{"head_dim": 128, "positions": "learned", "lr_mult_qkv": 0.5, "beta1": 0.95, "warmup_steps": 200}
Each number is 500 + 40 x the weight over its row's rms, rounded and kept within 0 to 999. Layers, rows and columns count from 0. Numbers have three digits each. The size before them is the row's rms in percent of the matrix's.

# layer 7 MLP up, 1024x256, rms 0.189, rows 332-438, columns 64-127
099:518506394444448448452552488468487493504478506440452513479446430527522535500579448502531422488548494498506540511470435462554545574582566477489527521565472486493489479447491529530511509455458542
094:423445475451449511498542527498515437490510520570514508498494504507487566504444511480550490454494452430540490492575508524497444539487477538525502444487463430532451511508461542505475509497463463
097:594395522470468576489496517504555498479524462531457519425473504516449525532543457458471538498482489440488486492491496437454500470527506505536510479534544513506481536497548537489461534491488524
112:468475491557498530535525514552520482474531494470542510462476399596542603447515419518513580528485518479493474527545543459552525438495480505507446449488522512490491510480511467537471562466470488
111:528498552501553558464553434495511542537497471504517516495565536468484453545532534503504505421556515533467557445480526434518508621493471467573527457465530491472518486477573567481496493538475527
102:511529471495421493450479423528545519450507544466489496508583552469548407513495502449461566411517500539574497501494465528466507487516486521555496455506438539544542463557472596438468540500523486
105:466492450477521373588541465506545518538582506457522476445465515501583533481550525444448511501582462429467479562462553466496487505450487526404477467543501499457475525519575492467489563540449480
096:456471500513503432497500513516537560455462522533395496487512538550513499490555503565497545356524583438532515551458488574557512491498469551498579447518530469485551505482465490536490460538532440
096:499456491520473527434490558539541597505572509489500479539474426470606487472482487470479458495500515543462501515495534514561436482548480448434528463484532533455537533513451556458517432485585470
097:479471492507482481592538472504556473569553520572513475469567521468518488583486479491545482500525488504516575464413553414477546402499504487475506559549608524437520503510505513445487533477483513
097:464455498548561485537528472536512529531480589464481459476544462560557438453533456515510516494438508501469467509522472520437502465469509470545511502519534491489460507476581496481531500518553514
097:517515570570504505408472552516503545524483468513499495471516468539553546497523405518480562537468565456430498517499477486502454534411514490532545497475447500536544553437513529477491442562478457
101:409468484523521532503494497459525500515486497539504546508492506544528443527444453544588426445511525481489555522542534526533580469518546517497470519420511556483488476466491503581567463511445506
097:515486459519432430508542537467471508506530542529450514456514493520445546468473458508493524526558483471479551529479522544514548492546491557460545425552546452529502478521566484482546494479530538
093:469559507507446490534490496517495468504478461512475487529501544435423464511497509571457504515484492535474580470529529544526485480467498434477497561519526574467476537473505521499581477515505496
100:563524485502585514529536457531484463475563521548493451513526471473568482481497464477446526423553503489451503423492506425463467442542452557484550506425526540551459475492576596525490496492488482
102:496512522512467466419539504488527473546407565540512546402561589485470522538504477489462496470481556574494517481459416493570466487489493466517435547487444488540510490471508555538461499532487499
099:476499468493549457453482540509501529543492451522439472528465579533470504521466478578537487533450515420510503377467538532507493497526511449566515465540505446494508539459520520476490450479455527
091:517512519496466474561516537528538485532516525469518528482490522530473581535479515439510520518515500489552531492594488472558464515453436543501523497483471478492462519532588489492492556478471454
104:437483470515490481533539566529505539584535462518484519546558507474516442523499570492515525526394480493497593477546527452491476454518481442494523487481540525468454458514519504456484486561531479
115:434545523552483538498517504501567495520386468482452503552461547510500481490417498510482493537489488547508408437558539398455504531459499485486458460528498507450464538504500558524477458452405534
102:532495517513496481468511524496483504525501495579440490512449549481476526504518456514549464583435468504501517569472569529516500473481497499578502472515395515500418562482459553463577474480525442
111:468514488490480556514546520442502512528453512465530484559495508464586533533536496511558429496494566542503500491518487530506526515489527436539569518486555457460577530475445542523454530480470523
094:526524485535492450484438470454471457511506508470528434471542512496471478511502536533478502519530500435488515593555565502504505461500478496494484519513480477562530469523540503497556507570583498
094:531527537554561506479504487475557529520551555461481531451495470473512513471423441475509536461508493435476479504506596532538426534510519517548520478463510484559451468541569435515526445493557567
108:516514481549525455455538503498481514466502500481471462494512461543457529478484431461570534542545446546473588515549505470568481501526364508483504502472532502496582569509549467485467466519511507
091:545509562567499515392470604543472484572505438484511460503515430499516547527548516508467510565528434524497505529503556562485468443536497501481434499512483492526431532500565435537483492470483529
093:459481500512522530450445530500562527504530487544494483516463542544503529492448531558502415490505511535532401505587477547477447526532501552548582554506534481488455533469494500491461503493484482
111:484528496500432586467470520487593461512453446484442447497546457544563550476504459528464507505443514508461465533531527424548470579478504531493504577533502385536447521588551493506482468530559417
095:522497506528469457488583457511425534500565513492518444525405531497589573472509455490501538483448487569496510510525524521501491535480544496558496477528522561510416450530550502494536504540482477
100:494527524470436506490488462466502457485560498525498570483516481525383461515443469424510497491497506460509505527498479509472537518533451476481489512511515515498528584497519518517522474560494512
102:506545446481493516449476549512494513424454558415480491517431514534505508536524482494459495564459563553485440417493498592545507493478494500516497455475463491479526555455460532511510513487538434
095:545496502504484502437527527511477513475429474496441482454485519493524483488449532449571546522589444524534653481488546476496523435515506503469484469523558504443479543575514497596494454476488528
095:522465473502435528517520469459630563426517526503497500532516524541517495506486496496484523465457509576504488574481484414479536472550493537473500498540542486457511499477497440384471532527515445
095:468527517546435491473571415492459529511509593449543405451512534566440559536520581481476536420533481523535571498546507444509511505455493495448539521420567480504452552413517432471462539471535445
095:550477469512536485561471490514443544485428451573496475515559454542448550510573477480485485554423450436563506483469493468498470433485436600490478402499521520541492485495497488510457510506472446
098:528495504462467548477511490522546525503451609510524569557476510563531548485499462523510555512493537505598496523462550476532515480442467514506507411445517504612507505452533495459453518459478514
093:608470522479441512420566479510564533525476509476456499553499585430452474559460518420440520486460510519483532531459567510496513509600460493515512487427507489472438495541487548461453511509465471
091:531532507474577490496525499480495541434470535475477516511510528457511520557452464512522550500508498514499446536511543516497461470489525546458485553543481442529447532449562532496522537514517514
098:507490551530508564467527509510496496515438515579525436392403423537523523527415483503534491485578475567476487465485508504461478460502444440563481408434451452529483557533469545552489464567476520
090:509523549504549491504447555528546510415492502498466526439562495584538418506499570455469430457502437551470508574567488521612459503471554503587467458575482527515602488458513549539421438458489485
104:443513441505494562428524472530488474463516455513480455472526514530595552467472479484558528516457558559484564533558542514497529455527455545505516465574541457470490493530454487543505501542482502
109:439510550491541503515534496532531514459539492564585523465476509462530515463457457560473520472536435533455475552452526469480510520506563532543531548553470511554538485460465531485500506511500459
105:575477469561551478442511449524559513556517498512484479472488518503437508530543485484484579463518465445520467570497454460471469532549500513498524546566511443484442562507499514473504550472462589
102:417478502516477519472478524570509530512543574436460523461516529541503591536470478426476446539460447542569512499490530531482501450452437556508535507485516462474566479513498461545451420519548528
106:555524463603488510512538490558540527495469464536486457470559467462497588491431550469450470490534489472444541526517510448494489564488485589547440422469584469463524540465477515485473542478538521
104:433493479464522553488565486413524537481452497451521489500542495478517429514506565478467528489495559563506463451547456490514528572452525512394477440537486415501542503475471520545511510458577508
092:487557478550477525502457483565454445499508478445448439487450480453495543542487469500490527436482540491550488550486476532541486518512481535502512452512491530430433561575525581523473499491490485
096:504557513449428499471472500550455523473509588576523462531498423473533565530498477512489482503475466514503548546543452512549497477506532440448562469531443562560421500484537465421503481412474518
098:489480484547477526504443509454518550545454456604404533505516479453448561514482497560523519500487503475511497504531515479503485458552440467492572423499482462485530455504474481486457565502521457
087:528526507564564446531477558534526519463549500475462480472444559560532459562505527390529568580462511489530513536495488469511528530539503466443500477493513538494539552491487498510423490496434552
107:520452558559426507539473469499492515620569542477494504567461502527465514462535499568574529515540469503501497520484452499471502478470508526533485469519548490484491510534553519521465473442532463
104:560531529526506387489495524522509515487553501512508530446447551500482462508520469520433494515510498479535493538503534389588541509511516564468508513547458526524450468491540515496516430481455537
098:529494515483456507556566582441563478422460519456508522460473478530454525475512511560525580513469421521507576507498486440535532464525507439472521475473526490507482495517447514457504521515438574
097:476534453496549472423563500508468524508553611509490522521533461509448482553532509502497566543548516497524398491448475544472459515478577470481459580535479511495512509496475537404457499529486532
092:521503445519507502517477456523466513510459442473493475531505586481515537522522501430471519519494494432531523487489559485520457491536519537551497499429467546450475560447531553563522543507488455
098:530487511521465469551481530501562484556539450446469480532467528451501507550479475468561555452497482475462553392443478512523534515489510478473518505418523551466506508476434430514550500525461527
103:528521469517554463502440552521491511535510532465561443457512486496489506556435469488497495445514422423508492462442489459501596460487444453523490489466530546590532445525481479458510533464519456
102:522464503538445443516449487497480453537471442490456524480520515506485517502483561498531553488425459503567447518466570512496443496483505488435528465531436482512483561466521488491507433509436549
100:512489536464468545407530498482522524547485498472522450509525518454533449443512525614510510518551534412497515427496500559557534440520482567460457522467458390468510527520505547462529472471494464
101:485483485539478494542488500485511463525497490461532479503470442536479473528500499486527515501453429500510481502453558495457529503470550480473467448472495510402549508461481485468549441512479543
093:566517454490536541467468459496479542562486502518512504478557509541532536604507497530567476446521439506478535522584501529481399539533517599580631521531460453440488533454479562496472507494506469
106:482485406472533523503441479479573507577586442514544443519501516592510465537517487466557572548400517482457497477395489499504551516560513457585418453448530500530491484533455529480495482421482487
103:459434482509488505433493561531502540494444517467417534473492532529515537497484468385513515493490493535483477560432558487474495507540558551496546468507512535524446488549431455511537489519574518
088:490486518479529540524504483505511492503444506456558518531572477572513483443458447463445537449567552429554522475538555518556525493422557479500536490530487506495554509481494469486536538465503466
090:441584547511466534484551492490518517475480444551487486423547531493497488553470486439511482507497513485462512466519515488492473458501502588548514585579517436499463453470528510523548447423491467
103:487542549444464549415566446502476519531512472570564563535516494469533507501342497484468453528538513485507481510478579554476490508489449520485492474497428517490554430445527523477497472505486467
096:506480548540484553449495479448513460529479457451547519577523476553541448464498594468539502512535488524513401553541548528489463566476462529497579492558507446495522475481472506464488486477534468
098:498507526568473592491475493576522500468549492444523508517492432536515556463485431423505504498537582480460515588552443514474596501524453477488540496479500410488493525487528504495503515469522516
109:570537489476494398461524462531488548511524491518536538494547506549559563441517470467462539494518463491507438492532513489525491536504505534487551535529513632549475503496515566436465549507515526
100:477508474488462488457471534446456517479443494504461494475467448492485521456474523475505522548537534458511519490521462445573502453580477548552464542455558482589444493570422491579465525523529490
104:540492500504484525495488472534597590460514586432478550502503531583478480491494478531485512420492503404491577603507427503464564514500517552536518445512453505535492462509541487502515558503508442
095:564530439492465495469512520519571509498506521409478522587566477415519489511577447514503535417514521520516483555474507490498489463515532622491478491475454530542536472569521441489528558462534514
096:487493547466511492518501467491515562503543518499492492519478501474531560467507427598472484543550520482525549533553481526500515509504447485514543522509454532525436498402558500488534443471508485
097:544545501565460534486466490548527546458459506473534530489521496534508497491531482469443541470452508427514572467526470525505529558410516482536480442465507583546500506500523502522493492508469497
109:527531489549482513461547512493498552476486475524465450489448474562488522496500558597534487429527501606402455507539501502460466514476497502566574530454499472502470574550464524520532477516400494
097:513483504509475499537480429450510425510523453509476533447546520464491442470510533497490489542473530433478515472530563517484551530497489619480490525532564538458551473447542502470527482566538498
092:525515487481546468485462465512447556593445469515484513541476426509457538448421532522480468498458496465500566536448455473437452470493509476446521496424511500506500551480524598497514494530525473
110:488449504492477526447538551472460498544497507481430466595454463504440517451447590477464454446498517525516497544487491552489492524498543485512499483447493519474463520536573551566493541426534485
094:456431491544523545501478461495502484549543578530527500542518563588485484499445458542537562509509455496448484449413510582490543503551532591477406512524516585523522533431463445490494540521447542
107:531466555518477558472499501445470492501453565467553454440506509556461491527459574513530545526523438497464521509454480479528500540446481497547455491527435460522493499436437560499458508502437473
107:524471488529470544437524517475467495476536545527433446539541497541531513558547586562542491520486472461511559523503505450461531474508480493508460473461539495500495530479490452438457523540421436
095:541439455502493513454473451508529521524553505474466528541442498501505586533503455587509523441486447489472505432529520490435473488432487467518507453437465498509486466484459536544525463411457525
099:445478481555472522402435514545457491438492550549470472505506539501480535500516484529552496480506524459401472505471490495446500496528451512495555505430556518490468521534499472542505439403541521
096:502518505509507584510494509502419507500530484482453541523529571527536524503419485494484479467536558541523540500508429441562511453533590477476529561429523499385521502466437508480470563509531456
099:511475561454455527424501462492530518592545484522460424465514475516462536540504523506509497580477434581564518527573522457506527476540485507583491536485404517441463494528577504529540432470503615
103:527500488458462444508562448488497501498531569527446387516524464469512522512487459497454466499594471387477545513471474502503502453510469488527477551523442460491470525556466500500572443506523494
100:478567541484481571472542447504527563551537484496430503485514487516516559601508471503489498536542503533545519437485481544448483512500529484493509519527472518535548437443543484452497507504448546
095:559506479508519494449503477485579458485542533441520518502523529617506469503466516491508585499494531519538500461487469476467483494543543482528506446526465525496440467502539495471546529436562465
094:437463513465482461465505448469473450499522540469469482516521506598546491503535516513536507488524456526565397425488504494501541488450447455515519425408460423579487548591467475468538470527521522
105:457569464478521539505479475467496499525509542496459474534458561481501457529460515499543433542495479490506561483518508546521537586496467531463553456462576548563451453477512477492519495459451485
098:512479459552425546434504528560524495509469537531491547480423516472521504549466504556490518474565497460448510471500461537586423532490508483591544451491451501583508459524537545470502439515450540
107:479496446550439524540538490550476510497525539547516458512571518534549480497462484442520538450540544502571529503440507480535508505424507468519519483476604484495506473561478549494522486512493517
096:524546551524478515520460519416565469472539544479530460543445473507566445451506464508495519490473503516573473529519485465491498485466503418493489491485482505477601471417466539505458425591428446
092:475450559512447549471466592504585519565564525529475531481520563473455548466517465457518491506468572470424529500516476506457510540494476507574425488479497475499451501471544471530531473499490442
103:538470411537471573566547485472511450506533499516505454561567507491507531548508407453541518462449389532428465414528472498471498491503505520525518534460479523458475506502480519497526543458525516
110:501527478519501470525484453525471441521488517529480506492445477525457612528527561516431493456509470539519462459510568450439510511466570485489470488375512576478513561527524440467553453541529469
092:562453497589435477506499431520507451408622464533469494518555473451531501488497505484484543499506417586572493565509519518513539484481528523547459402559540489421536469507520547457477500434510494
097:528498522553460498526452476549467542530579481497546532537506483497544503494455524456513500500570534465566500422496481487450471529518528450480468475492594578523490496479502512525491587469444610
113:460484473461530542430521486473484464585488465555491498477535519538495524479525478500422541542520525562533439482445538527541423469497493518504484501525431524520488503520464458573412615449544518
087:552474470501429475570570477526527516521535509559514452540492500528485475453564497473556516476526571504442458530418436540513547522444478421506463575517453489511505494486511545479508532498386503
095:458519438523582573483517568461537491495450488480496567518460449509548446522509525545497455512480570426516526525503489513482561482538443512515513557525521584534544462472494502511452465559512416
090:545432503490469515474512592486485479427510524546516501454536508524404482582465504540513508483529519474555481497504441531533521510516534493561509501453500516533514545461522467549485492550499498
099:562502563517517478500559521538527479485461530534511506482532539537535571504448500547413493532541495478445526442474446578541497483453524559502482516430541593467428489465505553527499456520448485
100:509452515521504490464541460514462461483495516497488514538552532521458458461502423459529537456501496491520511502508491480499528472537566510481456506549460462492574480532516578553517551496526551
100:464490486558511524497529540522531567541512502505493529498418477517502513465452468490428471468514560427480523474508535464483517490388474537447484557517487482532497532551477511525590511503527450
101:519536522471499442524463537494451532543548462506416475413514583427525493539411522465474524437509530469495452487461490448575607478513569537490496566448565571526516517467487505497511559499424496
# layer 7 MLP down (transposed), 1024x256, rms 0.178, rows 332-438, columns 64-127
099:484561528537519518537469482479518481427478527500510533565482457531516518464502519527452466453482555461516482488485569532498460492557561468490525520533492561533583446481567486482591514534477511
096:516473519607489458460475484457473559440453491496543534565520452456511504520528529455462533477542584481537562530506533488476613512501490496497607526573531522532586520476569480459498407526448521
096:458518496475578574549554491466458474515432489560541429506495462563503475548500522477481517513515478488519493487512558463525468529478560520524534521454510445545512570527498492467501472494504454
116:465498503512537529488520542483479529528528459485500486506504504555523531470476512492558478420496505382508546570530506515432523521485539448525549436470467551455435527497487459493441580510401561
109:567488484470512531539524541530499503554458479483469481457460444492519488505570594519469479488453504580556458400496530421531492520567513508525491574535484504535615447455451569463460605512492534
100:531543477462495444519437473503469559487556510499521481538543545411569432540562509495453535431493486463473490543495454478455525444520496524478480528524399497569452442567549449501479492507557484
087:480498600445489503521464534520432530506498462487514513459455503476453532531489431549532518464440517487534518463459452497428522480574461501589524549483491527518544439515469490479526474522484477
104:448479520484499563508484413516562496550502480532501415422546473535470507497529496486544464429495526519525519518499531512519507471500468504511500479507530530513447441458484533442474451505529575
086:560449537539530523511460530480498512514593535530496570551520480500437533522485532566455505533486427466478439490452553466530494501505490444530464517511487428555504515574477508519539445489458497
105:553554472533518524478488487493508440493465469502532469536434521452564534489533536495508460513559505498436448484467503547478532456567480510525527494535500508471489518501478460512502525530543500
081:505501544439477471516522535405457539555487449569574530466517484449468449484510504536466530377490549492515517489432479465534533502443521507479485510491487480474459431522541504554564440486470558
090:535437498497473513522527512502472431427466543497498542462506435427486462464551606457500529522493498483571478527537523477500471481526485445475493476548542522507480479537468456517431562509507536
087:561525546437521482507546525558511521480458485451471443476464493449481507463543495462439518524459470496484466559495519423464487533461452496506510470574516435581576578533486536485477564478620465
097:501523457410460512477584439542550444511424495550502522490475399480559493423516517492559596530462484454502486559507444435573538457567545561556492507529525443486531541507490511503485474532524531
097:457547450500514527493514477501562521490568481444558423545514492423438479496450511566513445503512512433485486504453512532453520514475475491506491563543512525429531423419523491457553432575556476
115:506520461516529592549521536475515520449482560479567406551442523576491564445496522473516477519540534547489493425438515480444534418444433504474453521403472511449498450528500470481560471576504481
103:473581445474519548578500499545413540527523468502575498457448412582509504501535533460488482584466491567525539508490499511497451518489497536530526467510501429451460514498434417490431515473481538
102:456491539499450549551440509517554428452532533474487563464544540493483487507508527496451488472534557513497495491517481523466570552445545456428486495514485413514469455461545508478503477499601460
092:456469539538564548505472482458545511421530514507543522532520469497492460465414588502546439477541513481507563529507478490508453417440553439516577523473486577508468528496485502495439471515479533
107:498483453497498429506569506510554563476499520518519476550519467505491445504572487505511518462469540501551546524501534518526539444492530516474434559470515481538477443499463538514511517536499583
122:522488481521485501562539534515552511490462467549511529571458505495494547521549570497501495544477506465523421479567479527469509479460460514474536519492469493469470512386410519517549466459507477
095:574478502556486505546542437486526478503445467484475534506543421474513572497445515463539532544477440486445535412519551531470532454525480519432509483507528536444501563546514451454450522465453490
102:519490457431499524528485536539559478567422440506446476460556506522489542519525444557485515519462539469481454482507569500499585451543523525500548574502470573540498476449479476484487514495448529
099:491431514452514564505529529571515452527479480522482468473526421466596464480526548547495602506428453505519488538551461515506520504461498561503505495431528504488514539570527484527452483400492425
113:411472473528468517537475481507418529509522517520468420505488568508471504469552515578487451481468482528514477441447578524476522491506516523457457489530452522446504525475438573416466544512497498
110:493474557515534433513455458464530502567463540525530624557457595432533478469517462578492455547505536542471531525488442485533575577490480513465507497503476482563478492495574465526530503453464506
094:571501454491462573466461385554592420528589508593538484467404508420575548464448488528508470525534509543471534520491476473524464461498466472489501445515531497553539536517509503516538510475554494
098:477527518525510534473513467500452470502488551444520527475503489521495481473473515480479536468436500554459519445449534471497502553449424555511550472542471511476489400477553455473507463522497487
105:457518482512524567442510449489537500499523506494526527535493507569470521440549502557481524475491520549489507521516466491481447521490555472537528472535538509493536476497473526418463591507455484
091:433505548485532477526492523511463556494449549484497546508609432460449490591575527497551418533532537427606486525507437523510486551546424491505499556508544479478484431539506460438551542516508487
103:481473519513497520506486496476512500542504509478534482483529485504517550492505511542423435533510537521505497484487509548470514441497524529494549537578447462555544454441516536462419522524424474
081:486469430423504488523534484493531513505452521480452444505488435469535506495511575473499495453458469492466542561466492509436558500459503477479451473490489503482433439518530417529453503447535549
080:500569437543483492557471475497535517514613506481543536490461485508486506529516438508473423531469479483506433545488428491571551542502453474493618556443503444510516498458512528466505488507515432
094:420529570461527470524546510455510432519543428473474445538474478451477494536469486505445534545473521554522507536472490495491437541551522458438544511537542544506482455531552429559509428423504516
098:472450511454488549440466491557512496480483464500476517457511444496510560487505513563535492502487568448514535528443511542524505505461467460426425525514545470491528485549514497470540526487537551
095:435573440480526495416581473494514531510520540477494564493451476493515475483472460475479564506456435509423545456522602452508522474457496520474499551543484492459497497529503516531484460553460486
113:477506541465512500579470558480517515526463489540499525533481463458480485476457526585520443507440476440536522538520535541521504531536500465595530481552537532571512534499553568503533464476563516
088:515459368554450554479445528466464493490565495554540455518494507541484445519547498483469422498470558455500590481432476443521539551483466496492513479513558560479492503428480445487549529447453522
089:461500505408456454468443557512529481422450557441525475533557508447474483566476490545439527521509556459542457535476523470519463471454496536462525472533494448517475464539491466514532549449514487
104:559430512502488521546507515464515502496512426429511616559586547515410479500566462532483540477449543459515506521512500500465563442495393509458540511568540508542486433443454492482515520487520445
086:521525394443447417461540485443497502455540457537515467487509517496506585489468539540461510498529552496504490442472488516483474449496518438477457499474479466526541582515511476459629556500476547
096:545465454465395518478486502540545514526496523498415477371504551496462552549508519548552447535480517491487519446516486482435516500468478488498468548496429508484441540511442500528470504491543496
118:484507501489583556396495519473522550527526476473484568463508502558534466472531447495472493490514474453518519508439534486531501583555493536474563545475508485522479461556580423483457471514415445
094:515507548477507492487534448497447411504571410497570473482468507469488467448549484466469468482497468640455559573499541547547534488530475537483497516515512545486476510490534577517464463489461513
102:498440489493551515577558528518484473522559552489494483488454467501480453488416489556558503435496463513501458513574520470499499489516511438441519543547472502538525569580565497556422558512484530
099:523535492488508431475508480462587418517483457498449543494572527471520442487533529551401457424475502497442511509451519494523554559497469506489467540493526495451522489500611551470541559447446528
110:514553576479449437517482537493488544485463546475478530529414502511516500428562492516467500400520541471467512523496542503501484446563527474516535549491548494488517467480501541474514461545455573
099:522585481468467538447531507498471523505498544564431508596456429521485532495446505520528537467551486574492520449542525463538460487477520477495449519419522511539421543515546512501463556548430551
106:469448474468500576507441543538455476488420467523468462469469514518515565529582497519516445420479461513554449533557485512417522527560567531572516518502535450484446493535502434520537478487496529
092:546512501479489515477460463530534426527511522445484507500497533541578504529506507497463523530504514469546550593447526511572485520528465475461455538499448514578559491513523534423491544483517520
094:499514476496471497548539490459521475436546539499548555485477550449502537537483538484450516495526529463502572548459500544483548506475533502524534515449527447533481481487495535445508461514486522
108:529419444509497524494553493516477513528462506574508504558488526420499462516443524519461428543512517515509517499493530495553553540536519516429480519515449475482480498443495521511432475499528526
108:520577499453507481510522472572447436491495471543524538471454422502521465545533551401500520434476449518497528517447542537481461607460439506380478479552454512515444525524458459526496475538494544
111:502500437528482488495567502562503479459567506513499504526529509501492530497441510503487566501497512547398459522525388481521449532515476502457515527437475508452496543533473467475470579492518508
099:526529482395485469434574529492521494458467528399486518571426496546514497501537556486529504513449402434474458503457521538489447574531517403473523502537508493497521560507533485499457523586514424
086:523446527596454520449389530554572553537517510490518510448524437550492510520463564521541478535556561467522499489538445482527511433492524515509429484519430507467524508505513488508539515532492455
097:466482512549444494527527465475510440583410450491489480510476518515457493501495522459577540540481476537475480538467452450505510566517498469499390401584550538462436495497471543507537502565499526
113:466516434528514488495518519466494481550561552538505478540467505560528542507446527454462534534470525453505457454547499564513466432455439448543490474460530522435522468444489433518503486478497521
097:530549469479521490445501539466448455443472514534504495568551479554502500507556564467472517501454471432498459493519480451459633506500466485449500534599541522537510474514451489456488549532490495
110:561454550498520453534524495578461516447504491568475473511477477392524497530531554503468480530449484448452485544436549536443562536462482486449456546518500476462526450476477503485547510474492571
113:528515456573439535487474490510537527513443517504464479457483483403547450484529469456426496514497566527535517481525500535503504549462506506521573545527489531476449591546422576521460544527476466
090:518552458507489506482552522530412520482483491559496489485441518474498413483459503454490520563466575484482547486442543475503526498523465477535477533554511518583478518509496468489497465548491507
102:502463527444470559518511542451535419438432480495495519465497452555419486454443519522566491471577527515606518461566539540539529493530532509559495444511546504532478500496485553494508515482537546
105:431502488473514544558514526492507460574502533494567490493494458479572428504537567444580485523581520392487472450427563522445481501424480514510454503515507476455538449579479515517537468409504477
094:482496509570506506496587462483528537553536470484545512506562519525487529492500604596435529462498479544556530416482530536434490488473484503572557508464469548412461509490478535515553511500483454
092:525501494512463552521512472469533506523559544512540528442458463527483470547493551474453549532518528640455525466544511513450486482487447493491474507570497501515501503462560508514495473462582537
104:520481528610448501512498469484453426562497567503443532491490500523514491461473451542630501471491492511493518516480461482497431457509546458519555426544499534480485592560440515475438517532522537
090:547464426442469526469581579524492475483490525451524461511558521491439459566523552547537469471516448509399521482471476423497454495522463520511492500514490511439511440486456494531507548511427501
093:561496474429475494478505452485497513569564544501465473592542444440440523480453582455487547530472418537454483461492465504507486500472519519458505497417489484541477561561577480542550458519464512
115:484488520498568513535522515526485536496572497399516505480455506425529546476494513529470498491420523493488479545449490499439468485493516563476578467538508503540453457450605494527495440476550501
118:484521460522494474514517500438442630575445479469503465483527502548546540527530429536480540436519513466515463567473578530551542543567425546460429513602463410516530508566535444505559472509498512
088:445481570470483558480442502510499502530430413508473457540455452460522464468527511478600439504489470514494495518539498448495419440497543520456498545543515469439534528548456490536529499520514499
099:570438507597542518481413527482483511537437490499495463429444555509567552500428520459472513526460502469487508503462464501557403481555520513537492451516481495551489494441474495530458498509522416
107:439525508488506454449429575568561493460493432488458494560471498495422490586537476424528483469516495488466522497500423532466533485547486527504492523492511557546531542505453488496528507508433516
092:485440513414529558485507537534471508474501428539497479438492447553446453572470584498516490466522426448523520500474464488497506508519497589550518446508498504416517512499477430514545602518480491
086:501483490498487482470481465519536516514534487507438532531471532526439445459529524444490462459571526514445500540493461506534456462528481506539489444485530538557525517511572498500528540446498503
098:475518524537544471579470634478479476487405525478472468475512490523491494432509539558480465481497521499462525468507467494491524457556495448572525458549551455522471475534467490516542499535498511
085:519491525498548562522464489484519488515565478499494449438476548530486543484590544536472529507510446510496527532448551434528521497500560477478489401510503522519520546579554465425540490507531483
109:562491531522459517453557393515516510531450498480412467412511490415485519552450469519534518517523448475472425514506485525534438450525522417512482488514531527489470560534514500527445459555553462
088:539521554463460457449510557545463506449527510447529476501470487503519494474471468519448503451489493480515507552469470518458372464489548526494476560522555405484557509550506504571493488502509475
111:573512410515487558489521515480434504521484457445483495555506480539531564474464486526525501521510500555531507566476502444536424514514477543537463484529491488452504493549509576520437477508530495
110:563488479481499479525501513501498519517550508533532475510484461500447547518477538469432478516458449515456497524559542496432598504485542471502481504475468516490532486520578557495471474468552496
097:513534446542485498465561560492462485491552429518511501536461528510531489498448464471494467461488466596420520521475483488441450464438496467533488547466542503491519548466487477476460485550475496
103:504552557511550487515482515516561523478445512533480485505465508462497435475482493473576495489471520511552536502474549499527574508499474452487461520515467521469547414487457511520561470444504542
097:524551464473506513520431546511479556503462496488540606585493541410563505445555504505538510523429540474515489538528449492487519539513532543546573414543480485544484516478571502456503452494503511
122:594534524529480561453498533532462506509503418521448522520455504481458531476474441486495504560497430541531386485533503508482476537564482489487504548471445533545446497537515544543541528565506492
109:492449542546555511474510445515476552497484520511530537478448534485473464447517478480453496520513473568475521496421512533557439538499504438496542459479469468466561477478450488459536474533522430
098:467519461494542430605454552477462499480475505527518504529529445485520523500522531458518486488531477494459461514476429536534509527471511471473524518560588487481515506594516487491565523550508519
099:475466479576464435486485474450400488441527387493501474402491447494511474477525512527498468534515482471529485569549501537512474489594537543545474523460480532498507466482489419550548455506499537
097:498574542493559567535456565480465376457521451511480501553450480455475481439487469505527556560527517474503512461527531531545509485491530558443478488552535548566530449494504571553515487536491423
100:537473556508501453503463536488489492461471492539500567478562455462536453534481504497506517503499537534526523483486507517456518451472503480491465558532460404421589529539464542522493530490556532
092:503507431468571515492604514484479487542550491565410498453561505506522497498588436473481442510490473578467479521498510458568513516493494536508374528531464456515473463463529449499488557480429541
105:518542477520473496471508500509536555548489448474530499470466554474518505472441507472506489499411528464498515516481464431482438475462508491419463571506463504416439488554423501539488569468443515
100:555443513544452494514574423538619518512435456543500476493535531572422543512482528486476567480501459574480565498530484487490450514553518540566466525443446453561417450601546480489561564443503544
085:518484579480511485472531468458418506487446449558535535475468506490493472445493541485507529428470436476562439454513516522499532532505534409485582514466489475523495465586506499521506646433454508
094:548526478413464469510511492479411570507485474492556533546530505446515519497498472583497491497517467471450503435489463489527524498515594498596480517543517574513456527616473448484555490479519633
113:570506489492503532485511435483510523491534506495552582462477489472527522424513465551557456532517556486500495463460541493497477442484534384558470517505478481486532499544481557580549469517469521
095:463516435532509513525409510488570472487523480543484449565505497481489552491527533503405492509557495501524453449451561492482514496500474489490428473497544445478543433523474522526583497476476478
086:488529518457521493509520469532550468459410508478518439466453451522459437525529499475506442555437465460470477551526495542464502506541412594522468464541418525449438474499509472431450454542537474
118:471510509477491524523464560454506548490463473577448537443488569506504444519533479561509420454490524501570414513532499499479468525516516476498550508516435477543563507463489471534537504440477515
088:462462484508514524515487539473442497466530414548423526545517570539422508552533507465475463466514533525521481566555451487546486605463490468470524545498489506468409542533537526542466538395500467
088:490485517542529491565428477535485538483534523463440529503523547455484540473415556484446547543544477518496510455493494468526438478411513604528501552471493467535412533612464485516527562504500521
099:464484505502469516501518479512454470491515480495501465496533408472560487519456496540479481496508484483444512429484554512468396486533589525476532527563563550449500491491471556590511448527560515
097:544598555415469496452463453490448549541521482460543601521469544476528464483452532556498489556474464543553537446464496489499564548480472440514491441513490491499545523359522475584462478498460525
103:540504452542604543519461526473559540456544482453516573492493419501533493482467534510474475501568449493538505472521510524548529462553497490455511417576484538515507547497470447410532497468483426
091:473527522488404419583583581456432483479425476574436515462480483454511496465527492523463509491455557480528508548505522477468482574473521469492479527494418504539450536458486472506504478460507586
098:583481529475467479425514520502527538469489434453529544523492550497421506476490485473560513550487472524472537497519477598518468492496440462521521466475498484530468496496489552458520538498478490